Weights of a small transformer language model.
Architecture: LayerNorm before each block, learned positions, biases.
Each number is 128 + 24 x the weight over its row's rms, rounded and kept within 0 to 255. Layers, rows and columns count from 0. The size above them is the row's rms in percent of the matrix's.

# layer 6 MLP down, 192x768, rms 0.0754, rows 100-148, columns 640-703
size [ 95  94 101 103  99 100  97 100  97 104 104  96 101 100  98 140  96 102  96  95 100  98 108 102 104 105  97  99  99  99 102  97 103  99  99 102 109  99  95 107  98  96  95 104 105  98 101  97  98]
[[109 119 134 119 115 128  67 142  95  84 111 123  93 139 146 126 136 136 136 130 166 127  95 150  39 150 116 157 142 133 145 153 115 151 113  81 142 140 167 127 111  57 158 142 145 113 146 181 118  98 118 138 126 152 112 158 146 131 145 132 122 132 135 150]
 [164 100 151 132 162 113 121 119 142 156 134 167 114  90 127 171 106 126 126 112 120 163 162 112 109 152 148 142 126 181 111 114  84 102  99 118 150 161 167 175 119  93 122 176 121 120 154 115 118 138 138 106 127  71 158 115 139 137 126 106 148 179 135 181]
 [110 124 133 164 113 117 153 110 120 117 130 143 111 123 146 106 136 132 138 120 152 122 101 129 103 109 143 113 159 171  68 157 111 105 121 129 142 113  95 148 151 135  89 119 119 165 170 100  87 130  95 149  82 163 123 115 123 152 100 125 115 133 168 147]
 [ 94 108 107 118 111 113 113 139 127  96 134 150 157 144 184 114 111 136 115 137 103 142 122 158 123 143 132 145 192 116 142 134  95 142 115 145  93 114  92 141 117 140 133 118 151 118 136 137 119 107 100 102 132 121 131 116 139  92 126 107 123 130  98 152]
 [160  96 117 147 126  98 124  91 106 131 139 144 174 107 120 113  92 142  84 138 109 123 208  96 143 142  99 140 172 117 127 114 102  94 139 154  94  89 108 147 142 100  77 167 140 139 154 112 124  90 126 135 144 110 128 126 159 165 139 117  98 153 118 117]
 [136 118 119 146  91  76 124 126  78 116 149 137  89 154 153 131 123 152 132 134 147 165 114 120 155 105 143 123 134 106  95 138 109 173 128  95 121 124 144 116 137 162 141  67 143 149 143 152 140  82 173 163 123 138 175  79 145 122 103 106 139 141 171 120]
 [109 109 112 103 129 160 114 117 149 111 153 129 124  77 134 159 158 135 151 122 146 130 172 137  72 109  92 139 142 120 127 118 127 148 105 133 146 110 113  74 118 103 131 168 132 155  60 125 165 130 168 111  95 124 127  91  97 139 100 102 113 110 126 134]
 [136 174 100  97  75 169 131 134 165  72 151  85 117 107 138 100 112 103 136 166  79 115 123 134 114 124 168 126  97 142 121  70 131 148 138 176 111  95 115 150 135 128  85 151 137 148 107 159  83 122 169 199 141  94 162 124 127 114  95  90 120 139 180 184]
 [153 128 136 130 153  97 140 119 117 155 160 104 113 130  81  73 121 155 156 128 170  98 112 146  89 150 129 149 119 138 118 111 148 142 138 132 107 147 124  65 124 145 163 119 138 146 128 161  96 127 141 141 139 135 120 136 110  99 117 104 124 121 135  72]
 [ 77 125 154  96 114 123 116 107 133 122 111  91 140  92  83 133 105  89 155 122 122 136 135  77 150 113 147 123 138  87 155 148 122  98 104 137 149 125  81 130 174 111 145 136 126 147 139  85 153 115 138 119 134 125 182 165 162 145 105 126 147 142 153 147]
 [123 113 124 119 127 130 128 101 100 132 109 167 115 116 104  80 112 128 139 132  84 163 112 113  74 130 107 122 116 150 152 142 140 154 133 114 143 115 111 149 135 130 145 123 158 114 123 119 123 163 173  71 107 153 135 139  79 148 163 123 163 122 101 159]
 [139 107 100 107  92 170 131 120 143 132 140 132 169 161 159 140 144 146 140 101 118 145 178 105 164 135 177 156  97  68 142 140  87 115  79 133 124 168 128 118 121 153 153  97  83 118 109 155 156 134 145 111 163 117 151 140 155 106 105 124 121 164 133 120]
 [107  94 117 108 160 166 117 164 121 161 129 128 174  60 104 107 139 121 150 118  93 160 139  78 191 140 156 137 120  94 138 105 107  99 178 115 171 117 139 128 127 136 138 126 121 100 131 112 119 155  90 104 127 136 137 169 150 135 138 133  71 139 146 120]
 [108 159 128  90  94 181 148 140 118 178  99  98 116 118 139 118 177 145 169 130 116 125 144 155 104 114 137 108 113  85 120 134 146 130 153 138 140 130 102 145  95 121 133 148 156  92 111 184 161 121  93 124 148 139 114 134 125 142 156  94 112 136 117 110]
 [139 169 108 103 162 129 131  96 147 137 138  85 163  90 132 157  74 151 129 141 112 152 118 130 123 142 141 170 147 103 117  96 148  89 161 145  87 116  93  79 112 130 114 152 131 132 146  92 125 104 136 143 115 119 120 111 124 152 178 131 103 122 107 122]
 [120 114 132 160 144 114 123 164 113 204  92 129 111 115 134 169 131 106  94 111 139 144 145 145 106 116  84 139 134 145 137 103 132  99 155 126 142 156 137 100 107 137 109 127 125 180  94 123 146 122 138 108 131 129 145  81 137 122 103 134 104 121 120 135]
 [ 98 133 108 119 108  76 186 109 142 119 115  76 123 159 148  71 135 106 113 100 138 121 130  93 137 131 126 128 133 161 160 162 142 132 152 139 126 146 112 133 125 143 132 132  81 157 126 127 110 136 163 148 140 175 113 137 167 120 145 176 121 113 139 122]
 [115  91 115 146 102 143 112  76 115 110 113 164 102 106 117 165 146 136  89 154 155 124 124 119  92  90 140 146 152  92 152 131 140 127 144 126 122 120 104  99 126 105 108 152 146 181 153 124  99 126 130 121 117 109 118 116 159 103 146  89 136 129 160 128]
 [150 130 123 143 131 190 132 126  92 140  96 173 138 116 124 176 179  95 105 138 113 108 116 161 137 148 124 117 118 172 174 138 121 129 159 110 112 104 111  81 103 146 114 112 140 145 101 157 111 120  91 155 132 166 144 113 112 110 125 134 143 121 161 153]
 [138 127 125 172 133 161 127 118 153 157 106 147 121 150  97 155 188  87 126 146 100 123 129 111 120  95 141 165 141 139  75 141 136 136 114 142 114 151 116 129 143 103 127 143 126 147 154 150 121 144 181 125  78 110 166  73 157 144  87 120 126 134 143  84]
 [ 98 117  76  83 120 151 108 127 181 156  97 147 118 102 131 145 126 124  95 133 109 100 156 170 121 159 118  84 139 127 147 115 140  85 114 121 121 137 160 106 160 167 117 148 122 164 156 135 106 128 100 141 114 103 129 150 155  92 163 105 105 141 152 120]
 [143 168  98 124 120 157 156 122  95 169 128 102 162 139 143 127 143 147  69 139 101 142 140 112 127 103 141 141 176 170  90 128 118 134 121 112 107 123 136 139 140 104  95 107 109 124 128 133  93 113  76 174  91 180 130 151 138 131  99 116 142 121 125 147]
 [126 122 101 107 103 140 115 135  81 115 100 174 138 126 126 122 132 147 123 106 127 109 123 101 109 148 117 123 138 122 118  70 149  99 163 113 140 123 167  95 142 169 138 142 119 156 132 104  94 129 182 143 109 172 140 149 139  73 165 126  86  85 127 108]
 [123 124 137 172 149 134 140 127 118 196 123 164 161 162  91 142 113 161 125 137 121 134 113 124 150  62 135 179  98 122 115 131 114 149 143 119  88 130 175  97 101 151 111 100 157 141 107  71 171 101 147 148 115 135  82 157 101 159 148 158 164 112 158 133]
 [132 144 144  91 165 170 150 131 139 132 150 152 108 123 110 148  92 112 155 135 136 140 141 119 143 131 128 111 145 110 126 104 147 122  96 113 133 148 118 126 119 101 115 148 125  89 123 136 126 107 147 177 145 119 179 177 153 136  92 111 106 120 125 175]
 [119 124 169 165  89 104 128 156 103 115 123 139 125 100 119 105 167 114 132 175 120 136 148 127 166  97 128 172 103 126 186 171 138 135 122 142 163 106 100 146 182 154 133 164  69 185 111 108 107 120 155 120 156 164 130 134 112 170 125 108 105  89 123 114]
 [165 123 158 162 122 123 102 103 131 148 103  99 137 141 131 103 155 135 108 121 156 154 140 109 136 108 127 101 169 121  87 116 109 121 103 123 103 128 132  69 127 166 108 146 155 134 133 135 132 125 145 159 145 114 122 110  99 158 123 151 132 145 148  81]
 [155 161 188 121  92 117 130 120 123 139  54 255 151 136 114 139 133 102 145 115 145 125 120 128 112 113 136 112 124 138 160 150 143 120 169 131 136 124 154 140 123 123 117 115 159 117  97 107 136 116 112 106 134 123  96 137 141 156 169 116 146 144 135 128]
 [143 132 105 147 124 147 152 122 120 133 153  79 109  72 146  82 164 117 125 129 146 102 137 117 109 147  87 167 153 135 151 180  89 139 149 148 150  91 143 134 125 108 124 147  99 149 104 139 140 105 110 129 114 113 145 110 146 121 113 105  96  98 155 132]
 [ 88 126 141 101  74  92 108 163 139 150 159 136  88 140  85 133 183 113 112 141 155 147  76 130  99 149 140 118 138 107 130 101 106 123 158 153 113  87 117  91 132 135 117 114 120 127  74 111 133 145 114 160 122 126 130 166 122 134  99 132 145 136 102 107]
 [121 124 152  57 166 104 147 117 134 113 132 118 131 138  89 115 174 153 130 118 174 143 162 117 113 145 133 132 146 115  81 112 135 145 110 148 134 144 150 135 170 142 147 128 139 153 161 158 130 113 137  79 130  91 131 101 155 110 140  96 143 145 104 168]
 [ 89  95  96 127 155 168 109 114 128 148 155 150 145  99 127 107 188 139  87  95  86 113 142 138 157 143 106  92 126 115 128 101 133 142 105 180 108 129 144  76 114 128 166 146 124  79 128 115 135 170 140 188 158  83 110 121  91 125 141 122 142 112 144 154]
 [118 134  95 113 124 159 129 143 140 120 114 103 107 112 122 123 118 107 139 137 112 156 119 147 135 134  83 170 101 123 108 149 151 151 144 163 120 144 173 128 121 108 112 127  99 132 109  99 140 138 129 136 120  88  56 119 136 141 132 133 137 136 112  97]
 [125 128 117 129 104  85 130 121 166 129 158  67 165 181 133 133  85 116 140 133 116 115 120 119 130 132 157  92 152 128 135 108  92 111 105 138  55 142  96 109 126 121 126 130 158 119 126 134 128 119 148  95  97 146 102 127 112  78 148 114 187 111 115 140]
 [195 126 109 191  97 134 151  93 130 119 164 152 158 156 156 132 115 104 111 128 157 136 147 134  86 152 162 159 159 143 151 120 110 138 113 140 125 131 129 130 139 121 107 130 128 146 104 124 144 149 131  86 131 126 113 103 138  79 139 124  88  97 153 117]
 [138 120 159 108 136 144 107  96 125 142 113 101 117 167 126 138 135  99 117 114 140 126 171 117 155 138  97 138 119 128 114 107 110 176 140 100 126 171 124 111 172  93 111 136  83 109 193 141 116 118 130 124 139 175 162 106 142 141 121 160 138 144 105  93]
 [ 93 176 102 156  85 127 138 136 161 145  86 149  78 121 147 146 141  87 121 143 121 130 108  74  97 121 160 143 154 105 109 126 129  87 168 166 116 133 121 162 143 139 156  58 139 130 117  94 132 133 141 128 146 114 162  93 147 154 119 114 178 130 142 155]
 [120 145 146 112 112 121 149  92 139 179 138 144  97 100 116 194 127 125 129  86 135  90  99 152 146 160 119 155 101 110 121 139 155 112 119  93 107 124 125 156 143 105 126 169 129 129 143 111 136 146 184 122 168 146 156 112 126 106 191 124 145 165 127 118]
 [128 116 104 123  94 129 109 112 122 153 133 109 160 145 159 151 123 155 136 104 144 139 158 129 158 153  84 133 177 134 140 161 135 109  95 134 153 130 149 140  94  97 158  98 136 108 135  67 116 106 123 104 138 108 141 134 104  98 124 151  90  97 122 103]
 [120 141  95 115 123 118  96 162  89 129 115 149 109 146 147 139 111 121 165 134 103 103 133 129  70 107 102  80 101 112 156 121 126  77 178 113 116 143 113  86 124  97 155 114 147 145 110 102 108 183 177 161 155 141  99 109  67  99 103 144 100 136 135 155]
 [154 150 145 110 145 127 166 107 110 111 137 101 177  83 132 132 117 165 106 132 187 142 142 148 196 100 141 132 133 110 120 115 125  84 126 122 146 126 111 121 124 124 130 125 133 137 109 109 125  87 171 130 130  63 169 143 142  80 139 152  95 105 128 112]
 [ 93 152 176 112 108 138 123 158 132 113 155 131 166 151 105 128 126 173  99 140 105  98 150  89 153 157 161 128  92  69 160  74 154  87 110 136  94  89 121 122 114 117 139 147  73 143 129 130 124 120 161 145 135  85 133 110  99 148 150 144 131 109 135  99]
 [142 129 155 138 150 114 132  92 134 140 152  42 137 161 161 135 101 131 112 146 142 148  92 148 107 100 143 124 142 153 172 164 127 117 173 134 124 175 121 104 109 127  96 160 120 136 135 136  91 146 162 140 116 179 145 118 141 143 126 111 139 173 159 156]
 [170 131 105 146 166 121 146 148 100 153 155  72  62 110 128 157 168 158 141 135  92 101 156 115 132 136 145 140 159 126 147 130 138 157 170 156 119  87 134 129 154  99  89 158 163 148 176  94 133 134 135 196 122 135  94 112 128 135 148  91 141 136 107  92]
 [143 124 144 163 155 120 140 156 137  87 127 110  91 135 102 117  91 122 122 147 130 141 155 142 124  87 153 134 109 137 157 150 103 144 105 138 112 102 172  95 150 174 128 119  95 123 141 141 113 122 111 137 133 181  65 124  97 138  97  47 134 117 144 130]
 [138 139 152 149 161 107 130 125  96 155  96 187 178 151 141 127 124  97 154 132 122 118 142 140 131 131 155 121  94 150 124 143 104 169 102 127 149 108  92 110 149 106 142 116 154 128  85 104 113 153 114 137 173  80 135 148 128 165 120 141 137 107 130  93]
 [121 116 136 120 157 181 120 104  56 135 114 106 123  88 153 122 119 139 110 124 208 103 134 139 161 126 132 115  88 109 122 130 140 101 114  69  90 125 139 122  95 142 137 127 146 160  64  84 105 128 147 141 172 132 137 129 130 144 106 129 121 118 136 147]
 [173 130 137 159 146 102 149 128 168 121 138 128 138 168 142 124 111 114 161 123 141 157 110 123 140 122 160 110 129 104 159 132 141 162  46 119 130 153 146 136 141 160 119 140 137 123  96 120 194 112 144 117 149 130 135 181 160 105 155 113 113 147 106  98]
 [115 145 139 128 111 114  57 147 123 106 131 156 107 130 122 131 145  69 125 122 118 121 165 148  99 137 129 129  88 163 120 109 131  96 153  90 126 110 172 153 149 144 133 143 120 118 143 177  89 109 132 116 158 140 104 100  63 128 167 142 181 142 124  85]]